From a checkpoint of a small transformer trained on Wikipedia.
Training: a variant of Muon for these matrices, 102M tokens, 6899 steps.
Each number is 500 + 50 x the weight over its row's rms, rounded and kept within 0 to 999. Layers, rows and columns count from 0. Numbers have three digits each. The size before them is the row's rms in percent of the matrix's.

# up: layer 11 MLP up, 512x128, rms 0.225, rows 259-311, columns 0-127
# down: layer 11 MLP down (transposed), 512x128, rms 0.0579, rows 259-310, columns 0-127
up259 099:485607406489449458419424531498501445457491480621482495505509515442538478528485519441532497487465466464540462543478514533479450460542450474462476590452554435582485471544446508424457545562484411483453529464542532424516601567487579541543520464449481508500492534581436464485573538420585440490606550436470456557546486569426555520504482588489577434525481457536420409479490524469396438534516
down259 099:593467508458519455426473517490462479473491542485544501508428439536517525415486504482518423490443539443542476409511504467422562461481597418416542521526522440563399506560503443517523542534547478376509468584448562470572476485531505529417538521469518473504473475516520534451514532452451580509517546499546447594464492436492631488443403482583580487584466496548427538431507426537444409556466
up260 099:462440476561492368490560476450597501537405484480496492622479562406505551533481494575487365475398497403528546576571525549601544508475425507495459495543460449509537508485557422428546552481558515445586512487467591500464529479529520554514442519525553473447495457429372494477516519546488425534502516526534544556572501531534475482467585413497511461525430473514512490561551496564503504515496
down260 099:533455453496493536498658521447503465535482602525600544494501503440511497502499542547543465540408406399576569446452453526565447435521418510414510532505399534522453491456488502468515533549621524409450523511479490519472484509497514443537478410532479491464491496501394556482500531515514444515522532579497483480457491455524435581510537502462579449454511588468514500628597555534454482535588
up261 095:503496463486495416464560487559500461415427498487550480562423445503509567521444551482496495544494508473486494550564537463582394424543550484495530482505491431496506413524499560516473508425466530498520508409506460518461443400533558475434496449477403469445598551420439541519437426477470489553580476537492565451488451465438469545436445573386435503446444515508460535491498596524414407619483
down261 099:455447532540406537522414381518550552511473521479513498503503555613580553450542526512439602566601560627525506468522483496452457420591476515459435532474442545458499486558472500445536459406502507381518442518547506490396489476491483506481505493550414553535507541456510452522461474510526624491513486546524466561467545491537498490450481485572526471511409488404524495506484455466458504394405
up262 107:472513569548474621475469496498529460510508478573498503471499389430540484428415442504472512519552615589481543530492509503512369456573565417594461531518581487490539486523489520521525475490431511445493550516541459558510592493486520552457480508438500461510604515515498465560544497491460521510513465489427572416462511529506455535574493518513577436548428443571512441511465629427589530438598
down262 104:500568424552405457529443526512521582504497522504534537520451573513519549565555530554561429498509510496576468482538449546553463559501444513474557503557462448507520462417558437508445471478448533557428430344521511425472438508518562520468457505620507558531554405476548552468507546486475544556494528483551502499492483406540453476484567403500378545424583458479525595504517500585441466556491
up263 085:510533491489482483460492439524538542492501535452472515577504510487410568488573470496359533512439505496452510609547463484522532435444569522445541489483567511432542360512467490623513490533550511441494479625546518433518456541462506495491485470473489514552453486450532483540505504457458462605448592444499586602568498414546583491514547528402444516530525420556545490541516509500500539452629
down263 084:483442470561480534456545479466445493358577605483591634430489551577494468544496451443477465489482484497545452604474516457573482543490495548518543458449570515506492374468477483517442521564392593547500452524503613439528499516382459585594559491537474550540522487560539553459445478576426500533469465452427523530490498522558495524485480526469461462495548465450563507527517492488564488515511
up264 090:527479478569520480577540441452469516402545448579450551534462390494489497498520525519494466463415533501563525485483426515415568440644527411470556539526520544484554507497458443470487438491494479433500436428543498501489552474504482433590532581474503494557433451520547504504469558483510431425499554523539583560518517452438373429566498516448529453505427467586535451500464511563453574519380
down264 083:488492552480511498524523450466530524590486517517530477518502565382587460459509465449551451464534453473468467482496435565573492542462496597471513410506534500612503513548532448465646484544509498580489472507470549490491506576625464447498471458559521382453469486514511418676400495458486462550522479502446451507553488590463457559448427475483500522552535563532463508551493524530409485531462
up265 112:470434526485434587490457513531592587517440512416563435526462465442546578509549472438435462483485488476585558536499546544413406466515408429614485511525584536532431488458409492462478501536587470533580486538467475449412523532479543446474494565579506490527559513552563534573467429486455498446541478399455498532437491428483474584514513453433505527568494547554477434521419535510498470460441
down265 111:542583530481496606518531560548519456541592412537519488504512518440495556583565443547453452441558545429502537577491511512498408493481524534442452486520533552486489513565471531498378449487553531409457545484481492494516417466548445491477401535481511452516596590475532527494535539436496483488537562582475554480453505430490523458444504491530528414528481458469353465610429567546557461403504
up266 098:595488466585549433512511410442533620523480517502538554514516487545516473583522460451529490536397538549483568458490547477534486567502455453508539423571497542554612389446545626582573495446443472469498533527564545564569573558473525542519383519447465497477460553579486541562479502504526482524445497470479493498494482484446485454449512536465391541550505455492515484581525583580499521530423
down266 105:568548529466504557497528372403507583543574504514507460397474523474500475627501470560533505475505461412457498539439491510431441493505490499400520541596509537497508452528539586557498535456412508441393529478421583543553472442521505528498506519506508475512505525392537553544419497523462496469551542541426465498466524494405465418525458478490543521548479520415576476436543570513396492397522
up267 106:508476512451466485456596435395461610490517531581485436476498627599539501563456458490466487540520496504477493534546468470526474490418381447545526529426522518492455633579418501568490421579472397584492504519491558482575437596387488599500560524507518497495500496535501494490582511557523430491505541474507500543553552539545497482519515554532543487505472571525458515467597463439540482532492
down267 107:579471421505525485460624477424523498540537578482510451531412436539492521499496476543438392486532413579406518497453483428510511444487440439548508516410487478519460514470484590501436432452503464468496534478477497545490559493475525444464515423526532459512656569465395497534497511468491435583508437455470596546508472553445613464492507572479593430473456518494477399486522454517535507433512
up268 075:509497455483538524461511482634441406497497478447535541524472490481515601517470533527533487628525536559547528508489472553587465510513436522433436560543504429502497533524455481452489471490602498487499395468406512527549525548396597478521478536456536494512549450517590432447521599366548406472548531485407490432518417497459556478510565590443510541498533445448460468502474513524426483482443
down268 074:492543537503460470515510527470458462529601488391567491528542413441461560441547601457493489562510486475590459452483508499450534465489544514444549558504544460468475436485516494447465490552477440511523452480509497517537657394447427517536437487565489516523556382482526491450521529562441359572531419503508432590537507504600564471463469536481488585528498463555457449494479511455445534551596
up269 103:440511529479526442435572511474621482477526483407445527459540509468557406639449388522517526431441580424552588474497494447519540444570568570509504549523559535575472557537529442510530456503510418461458417513515534505495535523529488520507571555443469525468564503414494484419526417467537505517455446528514393456569454508433530480559481393450467546516432492471457467470531505583504534484558
down269 103:464588480439483546501545481449461519477500536501486479530513589465503530561634490449560588541493459486460500513602474503503478531494455478454441508473496577522481454487506409411434575522513521559475529515482591520507477465582533428526595517593505482415536482495407516501565477528460482463481411488426603499591431532501516587569490502513526510502392498460568563512494354519494514391550
up270 093:474508442422500571413526514488503513593461428430443454541473498465582541638646445440432517484557448528484443474510595460529480468489547482480483470380524499591559473487553505478411438566459418462408549588404521484502551489549442495454483542521460509492465477488552467527469510519411498452600466534464480513476544426527495528547530486493540421478390416498485487473537505491505531513542
down270 091:538538540556544577535394544476459552462543424523512508474475501480434536517448495460530515557541483464589511598482522551440486534503449481524508548536490346446412547554579538481506526445617518502503571468540488536571460597471473552525404574473509590448438467524535530476395486487595505503504516507506495496446378517465413420594453531568504517526567488470457532462498493526520476566429
up271 090:484481465475564477409465487405547559618499659458439459528495470452438562509560513577504456513525551468479440452491483498587520384517524494581522573482622575459506475535425417426469536575609475516454496481543548569427400515485526455480528531482535519488445519556468441507459451426501447503593461524523449456495572472487458555492512456484512501476524504523518575431534533489475554492429
down271 093:479541547489499589451493404550491581559473659539527559493496570548500522475530425544518570433552498430529494411535481522586548438486432456527514461515487443450463471512535474446527543515513521566411562440461499471497317464532483490499516535523548530474511459584464468531538513540521508559556544458620433493562525581541469462483513466534524543473393445474521584487525537549481417497545
up272 098:380436501475489479526537501528441545492526510548481493535475434422542435541565575405534537529534507499452513493525430448456438474506510470627523457526454481390535550535444433504448404539377563472537510479449583545432539552545451581516521452449462562399543445522429473542584511416484547505561493508574510511464517543571575484510456447485436550514563436452480544461510510506552589520461
down272 099:438426489544441482522480540601486518505508430572500478481527453559453565471479501553513475567437507492552464493509588566458539525472585593550486484480468514484532417483473504527577456545394654461547566375558496452528477409475503455406481443458560480533487599534493481555538476556480573481462406500550526507482482533547518545542408481454557554523527531477504492417396529510535480559578
up273 117:465438591419526406482547471522535475562453546486510536573537457433440482588606447517591532526471511512470554456541452503527507458463563558463521538460486468506438530490449591516447504576453471551470555377409511472487545442571576551497463520536383444504483560396499416484557529460556522525503531372528562553497520513509467481534470512517504514405439456489510515535576474544477505400558
down273 120:468567469491524467530531482499525541407425407493561496529468545478540495489438508437538520515454474549535462506426537445547501382476534557564472455546514618490525480520510481534508439533479454511622521565512477376428433453494481644504423522473500490611486517489450465468556536399645497431481504532525549510408507466568469529511439511543515461541569468529532567549472531465485518446418
up274 102:545574508582511509467501512489476448535534514565490382423506536478468410515437574458458509461532446456553370574417459433442512510475483479465371541522513471601417510526498529501592434528483503504515527499456548451491538455487588536474495476443531481497472504542528518472550438508489446548411509441459512497594441524533368487457391418470545529542567504607482447506477531431493517428534
down274 102:598539546528597555422446432540468565467496519445557516551481512577567529510519673533454528516527512559562536414528517574488461533534493603498559513479492440523474564410468563582495527502518476535517560444554438589514453507507542463519516574499558462498503611482539520510597499489375549476573508404517495516491556633487531524485507459555532488547433462485560454499476504486500536502530
up275 093:467497509551504475543545486438571437408441486525425533521455559505476601441564471549535558587586455397483484520573537442495425531494473489558557535476467592461611513508482617494446473538455579516512525526549538431400569563517434535472472480499469470498457551470453498508590528482423547450422489525580460475551509506551477542478490509511415537481428507480634588486426514461526529551498
down275 099:544586466447497494544504468448510484404489467515396484475487554491641492497534487468506556538424498550516474514508438552450481473582601569451469503579546574582530433556502471434547428440487531533486470498592495437438615487499510510487498438481422479515541555495510561529526506547483484514462469406428452528538474536434612582507444456549568541534441542441564603553484533575429482497480
up276 115:464511474483498528536557521475422515512412430484571468474544560527472484496581481552434500461463437520519461436567538507488446470569505510498419497414501483428599495547487506561440448555428460504489457553451456477386444548491417483475546544572496525399475489435521531477544497519505476475441537526508563587463440502477507393468484348452347511606531436405499531474515559502517506530466
down276 110:607444606546607405512539487513414516501483555569443549463541515442514467535483608538474494536527570505586481499483519444538454555551587469509509496487487480424410599456475452463430429451572539444523564459551560504507486479558535472468498554478469572543508545559524512582442530470379486513452494500511425546475482605495525592485485455504484561530594483540498452428407518514494523516563
up277 049:463418448485581494510526508572450463504460531515555384544591534445465491591465527499458543385455565516417567515521508416434445520530441512545594512435508479536503545493499524527588504580551471520572500569499497522424459533508395568461485509468461454544481523491452589475504579478463501513521469542512518516538452549499535522436506583491550570485458430525489500610637394439488415504512
down277 045:512541544556590502545576496501517506478517497444506586482439452522412448502491378510496485544508598414534480465522464498540517442485504537481478504381449472574515498433489551508519380485422397457553453465489445521464529500509438505552586344557535521464549547475447482584490520515482552570476480479602496463506522528499582447496544492529506448483548509523489484484380465539355526521564
up278 079:464543522499402537448439523449614539588479577487514545572553390555463526493485430577575599508499555473489522580579558462469507579519510397461485527476535514493548531555477438557445572463427497479507495477501473458527415465440488428503449462471434486507507493416459507473547460474489503492434357541553550440444480522478485592495505503503521495476527537548565367482499529410480538454429
down278 074:452495486426535386453436431537577540609581550631481549498392462482526526525537521421497516479476555465444552599519504527491448511486511503580551476529493448471450480429522459531513481481559491511478434454485521538506448496549459470484520443526464460435456436607516513513449557548519615454423619495546441608548524559466481441494489492625417519514495553534534588533487477531518504510491
up279 066:386442509521430457406492430496507539532501595484379486538500486479565538466547511492535566473504477432541543473537527517508543532494428482525420472526551434475497440498547521567507450445554492569592527462542536530484439588398448440537494453421521437422534436469489457450574397451538474627485524620467441562518523481540502502466532413522549445420419526439495452482458520466506482537481
down279 064:511620512466494549486494551492474490508472462537483565461589534499541444471483469477450470465486546551454499534414478514469360510424559490542500611464472503524496566507453546451457541471518437495535469507501420543522535499547452479553514563455500529550546482540460515539450564598431551528408440418615624471382571490531523477564440540507474449589576515496521556387532562498572492525507
up280 110:511561548495447467517518498619492467481424534497356573515453483513487513421503490408472579527501548527386568558463399518500514492505504555478519626441426447457489486548410510510623452498487517514493477450458522452525509519431411516434484492471490459470457406501540452513543397549567526570508566487561517501523531557491489454461536451513497511499494436359585577511488484513550483464444
down280 112:457528502393601505522578476493508497498545430602460439491556533478524422496519417416530456449486447535445482541563496450463395499517513470500571489468461528536544540581494485494437441455538464468547561514517535479564563498553496501672528520422510533429478480506508558584603536526429504555605535466569526503506519562467526483537509508549478455486579501524477483444449508453524360516403
up281 069:498404454489463497568636471477446505474581494570496563481502549538540586552514505583455491451463503458391524471551532479482460528541599520550499468462632549584507627520438491459519564433531539531529481496456537482481457495509500449552601471524541563595488531454455495476463507439519377498457525529506542548545492528547457540493544499484490590537384528395536509470555447491462482569460
down281 065:612500561441502399523507488457451482503501533406473482500470471520529499512553454470535468438574506485456490531532476564443459529506474581529454450587427485535418531505525544412592437559468430609515508461572547560542494508490475484486465422519571504481530502415506455606457514386546487523528432542479529562520576426460538545517433551520461439515480531545354455436548467585463451544547
up282 098:540580477625458496532557413493490544442569546507554487548448637463361474523465411487562522504609511514564522487532479461493483540492584471607564619496484519536549496575475449497465460462477463534463503494427504439465457419553479529476513498484563543476540485558537483484564557484555499451521501537602529504554539508471454573441572485540545447571499462557507470449523517457498541421603
down282 097:521450491463592464577479551439490458476455429467516526457466502517495480584564538531518434502475472510514550472573483404493555534489464532478471449489546583515432498510498475480531482567509515530476479478498561419454375494500518382498454431549475524473477440600416525553500468450430509546640501503515550524498495435510508412506448580503505406387553563506501478535525442501334529591540
up283 094:520493542545522501441443530500455602549549450480541483446518591451443400559468423451557479532502503584505611542378445346532524524517556503444468569479480481493456487543463566468561516525574519553538547526554439426443516481499543412489469513451474517537466510516479486463477487456426505551599591472539469407543506441367477461505546494484422506537536496554438429470528532440442480490506
down283 086:489498397433549522541515489490484532519450478544489510539525493477475484441465524512576570451512480491498451503493480433439487650411423526504505558433505470513523513582447531400574562566536462579503536609449539507534456524494542386499496455423550453578585604527547528485372568558516459577444439483490588555490521522530506504520515446494502517464498482555547496386435572551459534503532
up284 056:524527515501485548499528489492548576555496561506509498563506544438571440481468557478524431477510475523351455518449463468511551404469491455492476648530585457611477414543581507513466466545549594472509478565480489563475442442471563496548408567514540489532496477564461568520497508483596396562470573417499533579474522519537412520464507501468560451564591534523443484518577505475525485535430
down284 054:401539556461569467453491484511512463523496516524539466517476497475534458448527503461502504587562406439476457592484449504454415447499414468432477487535485492447521418511477561498507561510515502447392421443418489567484533452491460402537483490490478505490458589421574406465508430512528550566520614563486440494511501507438567435550500495460455420441388502495622557416473496573422512493489
up285 109:494519510608477512503459529528532549472454465484437467549425558610575524479530470452446471559601489521540486539493480495564477413556499404551485467500522479420555514597490404546578555513521544477467525472500573551510623489444527598520476541599553552494504561560589428394477550518451427484510592541506489559536552493451512550477580450465512461438428553546475471471516443564449517508471
down285 110:517536478558404521538506446511547482452454431510517459421516528467588599485524442450518471502539474437522447548454566509530554511516451551555475416497524519539469552476515568502476443478555557433578498567550561502460526490560485602451440578460477423480529553492444457515506633588466509406507438513523490446499442428583522545536558508523488546564413431559530422436526518412446579520415
up286 085:469514465481401494484468510559567520525487485538469503591406510551473459482449566480599537482378469560488558540546472526502466495473501452538605470495617524527529472410490585549540561556468548450552558531562475511545515552497566541511541516488429617416490433527497436507452531449588541430491488436453545501470466488545521508520344514520551432575460611448533439470469531475516541509498
down286 082:493543486535564431520470508552558454503509598535572489492547508559515463376559406468377528578500591457512515532434439475432518518516513461513559431463520542498451563544413438548476509419521549486504557486434481479528392523456499422524547487464552419497499524511561548463503597506496512541473509535499375604524459489477504498616562522573513565411464427546451543445482441500483523463530
up287 109:421531543406464548433533548456506519564430441542466466532391476453512512619514571468457433475509483486513476501504417480543533452546447589536487507522548425485477513477457422460581473508369591486383439495589553509528551400547518471534460512444407533504512460442515469483534461550544452500429405533473437455429436504505542520445524477435493521465493433529501409498487503544500559468414
down287 105:495562453531467527533500539530397521473502477456586430448547401435575539488528524432605488559548555545495529424491560498472392534417580492465539500550477566604528491475584466565521524520566465469527553530461521499519460487482502469513508522544514413593418476392452513509466492544520458548421470407407522569439543491571439528546512527506543537552636476466527509425510559504519446490470
up288 120:560456488497388499470607549510489464482492529544471447515467523548530484565470583536556491561525509467487554423563529443514381508490441443594519496491525457489509505444409577491454594507389486520496447529568509513437573545518576510529514434515429507535506502441486423416474491471551478434545544537489402617505566541501515527459465472476493582383470532529443427523444519614554559523515
down288 123:491480481455492390438510572493476432529517516604577525481427452380474488560471382524442525548463507474478563589619443574541495517491551397534461481467499484533497558450530477484493544506573427551506550582470547472521520454501511593414553534466513391541523486470472494582466612541431506573504476482535473517467475457424531460469444591509453528485483530475466443435473489460405505552461
up289 085:458499504482610517564503476502434553580469535460543431474543426535454464537513567515468390409558512547508496498515570516537592452410565542514432570475458584409480487470438396479504505410484452510531522533489464508453526537522547507409404453471541460409484440483488509463419506522518478545490531506480522437536491454459487484476558437535512466557511429523559440430485592435530371539398
down289 085:507483399495531538468596484519536458428521602513558527526390485520513445461519525580491528524524496486451531471498497489497427542485538493487481505538456496424480462490465497426504473452470486449523582545633425406549582444506462467532604419593531482434503509540537467429614511448515431463516539514423467451512404519446535396525433475405532503532449491505434513454439511375486512434484
up290 083:491486464582530416462522513481448465580425523486539542521486611598544513436563512498560496536512530506496468541545496509565383386558497482543546524424428594483511454533503479447523533435477405569546429543547499482546593452519440470576489553521546567449521490574513469512506513510419512415475485520610492492471522517453474485401520480435531475519433581438388453529515490462443440581467
down290 083:556506491512558416421484504578434407522506524555530518430593510329581500490510552489516547465510515420546503482541529493507446479502565483419523493484505450516488491488397515480552448460528455527596455417520497485517504486364433531444544513549469471413530398429532550489517404518469555507533503516559540573507546419550527510610457406515512522555487500495441516470537485553520503518611
up291 094:487482562464492431517368471522574525559498598465384523466453537508465466504390547490559481401530508467499438540524500545501495513497560458596435514511524461482475488545537481511461488523557566502558417548413479448471552545520489448534600495495546536473576438597528446463601619458520474493539501483477476474480472501580526567497537459579378503434552433496451418471496533456495589543473
down291 093:543389552452519478503366534496460531513578593576539523598472500463521534502459445462525583466507459547477529495528541539491418452528585483507477590489500444461424485520517535444493539484599462490519526502457466429462551469571511500455356479469533464528499499542484578483428526563516506431529422529405395543447546559488515534483434501521403480490542451468509521483451571493559425483624
up292 058:499416515507526475427620520545497547531630507478498446563529498560434586467464434414422454481496532420537517547499527501546522452401394485530508414558514481396517449507514497514423560491513526469547500523463568444521597448429519491477607519467587478563541488435554517458518490550520532411530578510499399480533554494540527500456493532520465492456511552540551440421616552457497508528542
down292 051:510477518539576395452477447438486436497451490479422499604503464564603495477470512441446468598441522495463451464550525498403598528563459455540552456553453527554508513544498458441407510466517472584528404467512436555477580485605570485534543483591524478518473531475530444477526502551493457471453510405538423479484488470597556512445495551447453499407460504493463463422581452521593506470556
up293 106:534517475496438488429600478493470482532425451501419527465462511500586511485453525545602520408580547531491507506509586485482503562508464437561390545559527494490529554421497490580425456484521463568488497537474510460573540492621421537537421587431552465593516615505567510444621498510522492540473544512522529637503492486534456526529553466567589557534551509513533544544469493483509560502466
down293 101:555454500552545494484493556467573469482559423517487603657517522478532429548381460519434525504593497602469545427535526501460514497493500490475468446496458523448477509484439401438418481455481456465415509485562429384473423419538427521526453554454526483536504523547516512533535441501561527575508477527590515515495461510526478463491559482616441442411588497519432478493521408524494551493516
up294 102:523598439476557514370568615608508603541499483474500536454537454457492525360455452547484459515549554513476548409507462503481544557532549567464471504461545502485527494499512528507489497453550468530561568510481416469472406482531547421479575515484508511537535538526462526431550435527600472377452563457405485535544531510514435537451456483395431539509475526528430473417443497517501523544519
down294 100:572586511519502448575499535539590440499498478483487480559572612395505532571444503500545535537507487522577519543500602514477475505589461580475562564490405472550399529458490547550458431479451525467550476543458624560434476506536505530506487488590499487515532542524482517463448586472393502547429427461605451551510496504461532511568448494529575475503534536482534545398455433503514548472589
up295 093:489546520427514422545517462517500517612461566404494544542465497463441427387502430505486496438452494542489541513565518519509505597477601461497485461411504499393475563477543425451439491503524452437455420497435502574502478477538399542455458498453496436482496428425486485575517380511522449510469515464468570424441529446422503494515496468490573519557477431524649449517499445478531487453436
down295 095:528530507550506527509423442449516393545434550512533510526451537596467409558489409475487475431455454529505500574460477598481496475443566468551453435519511551500481387537428406548415458494562480469428484517553435518554538494464546530457511457427590349531403534578444515498522515466499527522567510500661498481579517533462506519536495499544482478448467433502448454508531471485454461455488
up296 110:490405549457512422533556467403541496472378552401496519454476516523467512472563547418508551454473491461488562415513433547510495413465433506464531587595466484546493517542461544516502449455524489490474402487494531544472567543481455488543507581448574421403543599532436480459509503518418497482484509567399399531534536483536537459452357493441548538499463519498467552544475471449457535437469
down296 108:613515485491495583498524549429510393501483498569532510515528530465482501646503527575597404467495548508565510552497488509479492571504640469488459554599545428438527415466445531574466567503584503461540548381421435505484509500503554447554479496522548517477557537404482590532535566514460464576474468433459437527505455535476565549542527527523491535512426533480543445556480541529478453521515
up297 117:478469458506477499493559479493483529463506438508523432572459508545451479567483498500519596572411447443453498491475475546475520473552551472482492656337460443452504508480495530548426461529562562508489500549521540526576446502410478499467591525538534486564498456518480427439565483487500502572451513596345585538520480506544485599500465514574534515555473404396436473527537535561474474485504
down297 121:458473447540475468453514487611460520493593504556541541479577546470386562542484460491467454539476520451554553496512456508474586515491395526580403504544419552435416380487504473517479403488479499480552527526513554520594479513507557437504534461479514474543425584486568457566464467475473599549495473504596490437469500456380508502481555440610435496464418564522498435539470460459472500469508
up298 103:575598502614491484503532454516502503488537505498443473384556579453479493500487335520570516438454542533476474449447536476566503451432470564419481533580535576557454430559559446489595531503545427505528493472429483532439416509488503567504470522525486484472503558477484558505511490528512525468443537561491518515585523527539371463482486590512555508497421553418536488402483552494385485518462
down298 103:427502472441507377454457550444458543475406361466538499588508419506528527499458539488408472558543497442526528475539430633474438644512532502461580483458481452464488558460389550487469459558443542543485458496544501486465493435521504506501458521530482432506522498543484429603535443524458500508422399515525507480432511478492560529507494572467511491520551466459405521465519508379563492480470
up299 118:470496524492522445464465511548451524459515549485439594473509498486468643558451551462470464531509586454526532509479505405546515458594415518533460493536519474550387485551487551440568406521589435464471443477456605552491520552507492478418357549522500473418492575512519506445456493491463440513489497544517502471438434482554523487462556534548535573441467424405460567509424429576496567505461
down299 114:509538462596428448507516382494534451524508519537471527491559523515510517539398463498526482434537452576617476559538446449525526479479507494538503494415522509532505493494519492545525530482450549528474514612442549517544541502478507470424460450434604490564507412459479500448376477564446575453453484501545631597511591579514528537443510409533556532585554497585524558571485465572485532497458
up300 105:464556549491530594513536459552487533528476455507611456495421464478498486545513457490531544533483523486573455508549454583554530451510472584484490503619402646442503425535557569566471562540502536540524529555603580479452566463379555521432441483511449548570436519475520419522477486518482469516523456502534546561545537555585492462474505536545490433466471467506527383464435472493410471450467
down300 104:506518424505578547478434583495450474445486545550569549425503473557546497525503448603563490465528332544499527530499505508519484482518541541581441453468473406499588591551566501556406494459486444500488397458536427479481536513512517563476548499529551491556460510483459559420487474454565554440588440512454527475417546432425519520495495561503537448442469519528547501571568590437522408501486
up301 117:585482604552495445528545391487448596569476546460467455489451535485646538552530443461485547528492635464424485435542483467542475481510452559495567478431473543500449436540513514561454527528440438503558476445552431507505553459585533540465453464449498492460628511549529542539489509432489545491560495608579476474599546577499502515431507517488510517584496481496550502473494607487442488482479
down301 109:446566411441461455588411465579533499505541437524459485456486467532527483470560539577404443549478636461475463561561489540396541502448539474492520500420524479562523487463507556551499550435533567591445481573528504486461483595552540526445502452556506525455530459508531451489611479563515537428581508471539497522539518503555478471435486420433531492529494458417524527629529577464563528423499
up302 095:486565484530495412575575485493618413433493467528430530519484488525510508462514460583563479584566549530509462536574445603433484410513510477480503460467551426490504462510442488520481607492509507507462471440417526562500528438554487506559414440481451460514452534492479518617519538500446552578439491502498463475500556552485468507437522497595417507583482445574466350595478516546424515501507
down302 096:486502547527454500602551471447572485503502482540527456515546489550579509527629561562422525465515529502359549422512491452476485484555504460428423508566497485517545480500479445523551442514453517493446477485564529483479492530466476461624433486545546502529538506402457451523518604335450487497528466586432566525499505450412488522471445533538488544503537555439459616564465492598495530457516
up303 116:521406435504495582567578505465576463505417483479452533467472401547452448578452631490510465466441501513413550465426594482513455505543474478487431444496554546428541519477542514455544535412511582599479510456511422490441488543477500470469539574456513473588451429532483433504530484518524401517446394536511545537444446530484577548471427520472530538472445412521500421526500556436548522489557
down303 115:499486543486430480473383465523584474580540624581519521445465512468441538585484571489456481586500439496506481504481425593470536387449456534535457537429490467567501532455553393423447501518467529547480507519503579506434447450434543540470408404524453541536522454528539518501503529445482518472523521456412497542477564522535482411429541486513497564555509559522532485570456481503469421638478
up304 118:492453465498582477405576405484523498535493495503486480487431485484512465561439576508454554489453568477466466557458415398505547494541502456526394568543458540513552527367427525517413437435473491487457516417450477470540527404480477509484482488475462475580472561482461503546548502487544485453463480479471569525566629466453430496526493570534588473538570478505574353582479497445514498427505
down304 122:483551433479620496512415409446480453465488483509505476498546516385511487484517589516575485516448587397514474457551488522363571502539523469534515477465455485478485456499511539566412543538515533528477503577421420530498568507642497536545530466455445479454507578511503535479528449499498475490517479443468625485518535523477464566574518478497647413490568590447483495462419551484525492478487
up305 086:488561453490504460462552498539554557411432495466534472565476516443598494517561489581499428506517551530505465576494479438488462557436489493504552415485560437476540540507547474510480518535588519523524521441429437455605539519574557413521373625493487453496500379412450501523491431423609519545551525472525511538548465549477490547456514459524510500551411488459539454548518431572449512404461
down305 083:538512523481559593551526504516517567550517533555558473584483476509534481472518531464504424528531500504572488603518484565509487494482454466449515544512510508446436473443394564514583435459554420525434511493509405601518573496539502370523493522502457512521390462517501540546510512403531531500528477540513540428514531398487561494488651476543540530416521526540490396630506444533442463438445
up306 094:534428551468576534438527459502446559433566523495436447431464508578367576502474509436482442458439522515540491471478461476501486477433514460433439491465551514493465525508542501460486499548435558460493453459574553464469452597511438425403492594465525531474508442539467515622566446462591424577485457429454531520446447479496468587449494539512511427473479473552519461365552454436554483447487
down306 096:417432448653457597534445528442623484593470500463473479566484530519497499443528456543435526478599481467483465515494479490498528483496498534572572480587599476571537492477506481520479559478489552503449531483597490496564440550485550470534461505458638364475459530512490490514472458500499527445506567542510547547529446419450574444370555442531509495526484528483503494412497495585497483448478
up307 043:485493473427487443509540538408489480489466475421484411555533420473564595550522426498562366437484561508453460568504467550557526478478531493562488519504448578512515516517515526509466459458461455537533605403475589499458330504488481504461549437455493515421483484562523461415425377441431463516483545514534503466564527477532516506561541476480541536491501399492547498558420575458524549481473
down307 042:517550442544512550431529545486499571554479524468476611429484549531480461450577518484400560545455455520539438367502583424337485445536490572456456485445455431555496466479449490472484609524470478486459461438485402514583443407504494463525499566528538489538571475486492544490426550530546538562498397446477467517493574472497531488529430553527512445453491572508447566534493500561482457469550
up308 091:563497462470505500480559622428528465561507432524452562504535522579516427471471459592609507496492478508485579386492483545455436560445491406537500507456497489419440462512554440522440488514400509593557585451455506461509530516500437526508470475510494498522468537432478558535584446517529580427510572492474477627514447487533481521460554452454416434517432563543450454479551461564536535534396
down308 084:454463506450491449476531428519562568504512616551506475471518503528538576536576540495494518461494454463538414486457523464501521559523469487558532462424441485493560551496522492508423445483377404538553522510560417546573491489483516524479530479528462546658583546536486555448489475509472494509527398489545502403353500492544517467533570532559538429555572451575471561418518431476505538405524
up309 105:556447543480557383513487591423528500399481516476459542464467557535601479541507483465492490580477588548507447563466481529552496559563617541557516533486486547553562575449514524539569417473405426551564507522502507461612568596481456436541476491501486399459489521566550504502543486527477579455428498434428504487462403521536479452400467475506554462521507515516410533527442482511448541491521
down309 116:533520474523502684506512462571478561576489617527532413491542538545439541388494611515629504422500482541490565468548477496460518450496496535449471540467485511440446442546483524480557565541615526546494457445414461494441459450564428487476532516536539571476558488528449518487510579451536516505538513575578509491518537497556469451593467516553484473463408464423520498530542483459440498436514
up310 086:465485497485473433545482492587423495569513427402629516528565533485471518507494536501563534568508435530517456509559483519498538399467523546465450422459503539452526482555387568414499519496440507562396490509493558515493422479593539523392479479518539475603579454571455408545562548545581478469475493556510560507489486460507561487453405585515477514559409550432490481449477504488444463546534
down310 094:549505421545542588469439503456505468504446509494516565489565569502535572458488565359435453463510401531539497513405474542533469604432458532475520444595551496390483499519424421480559415487469537443539554462592467588507491422519445454527548496508539473484490451476456497461498467534423507486513417567475566472565479489504503452571420540569557438540413467468428516583484491493432477503498
up311 119:374413504466539495446575418537497627500449478440621486415540451521522515478482593567485452533486511533547566434521487507519463363485470489474468546515515557469465413535547518535420493453566532456572467441509489488534564525516536484589391455471575475473465524488526517457563470460466555483533464503483491405486484453520539509537465525567522562465474481524451452579488485532527333473478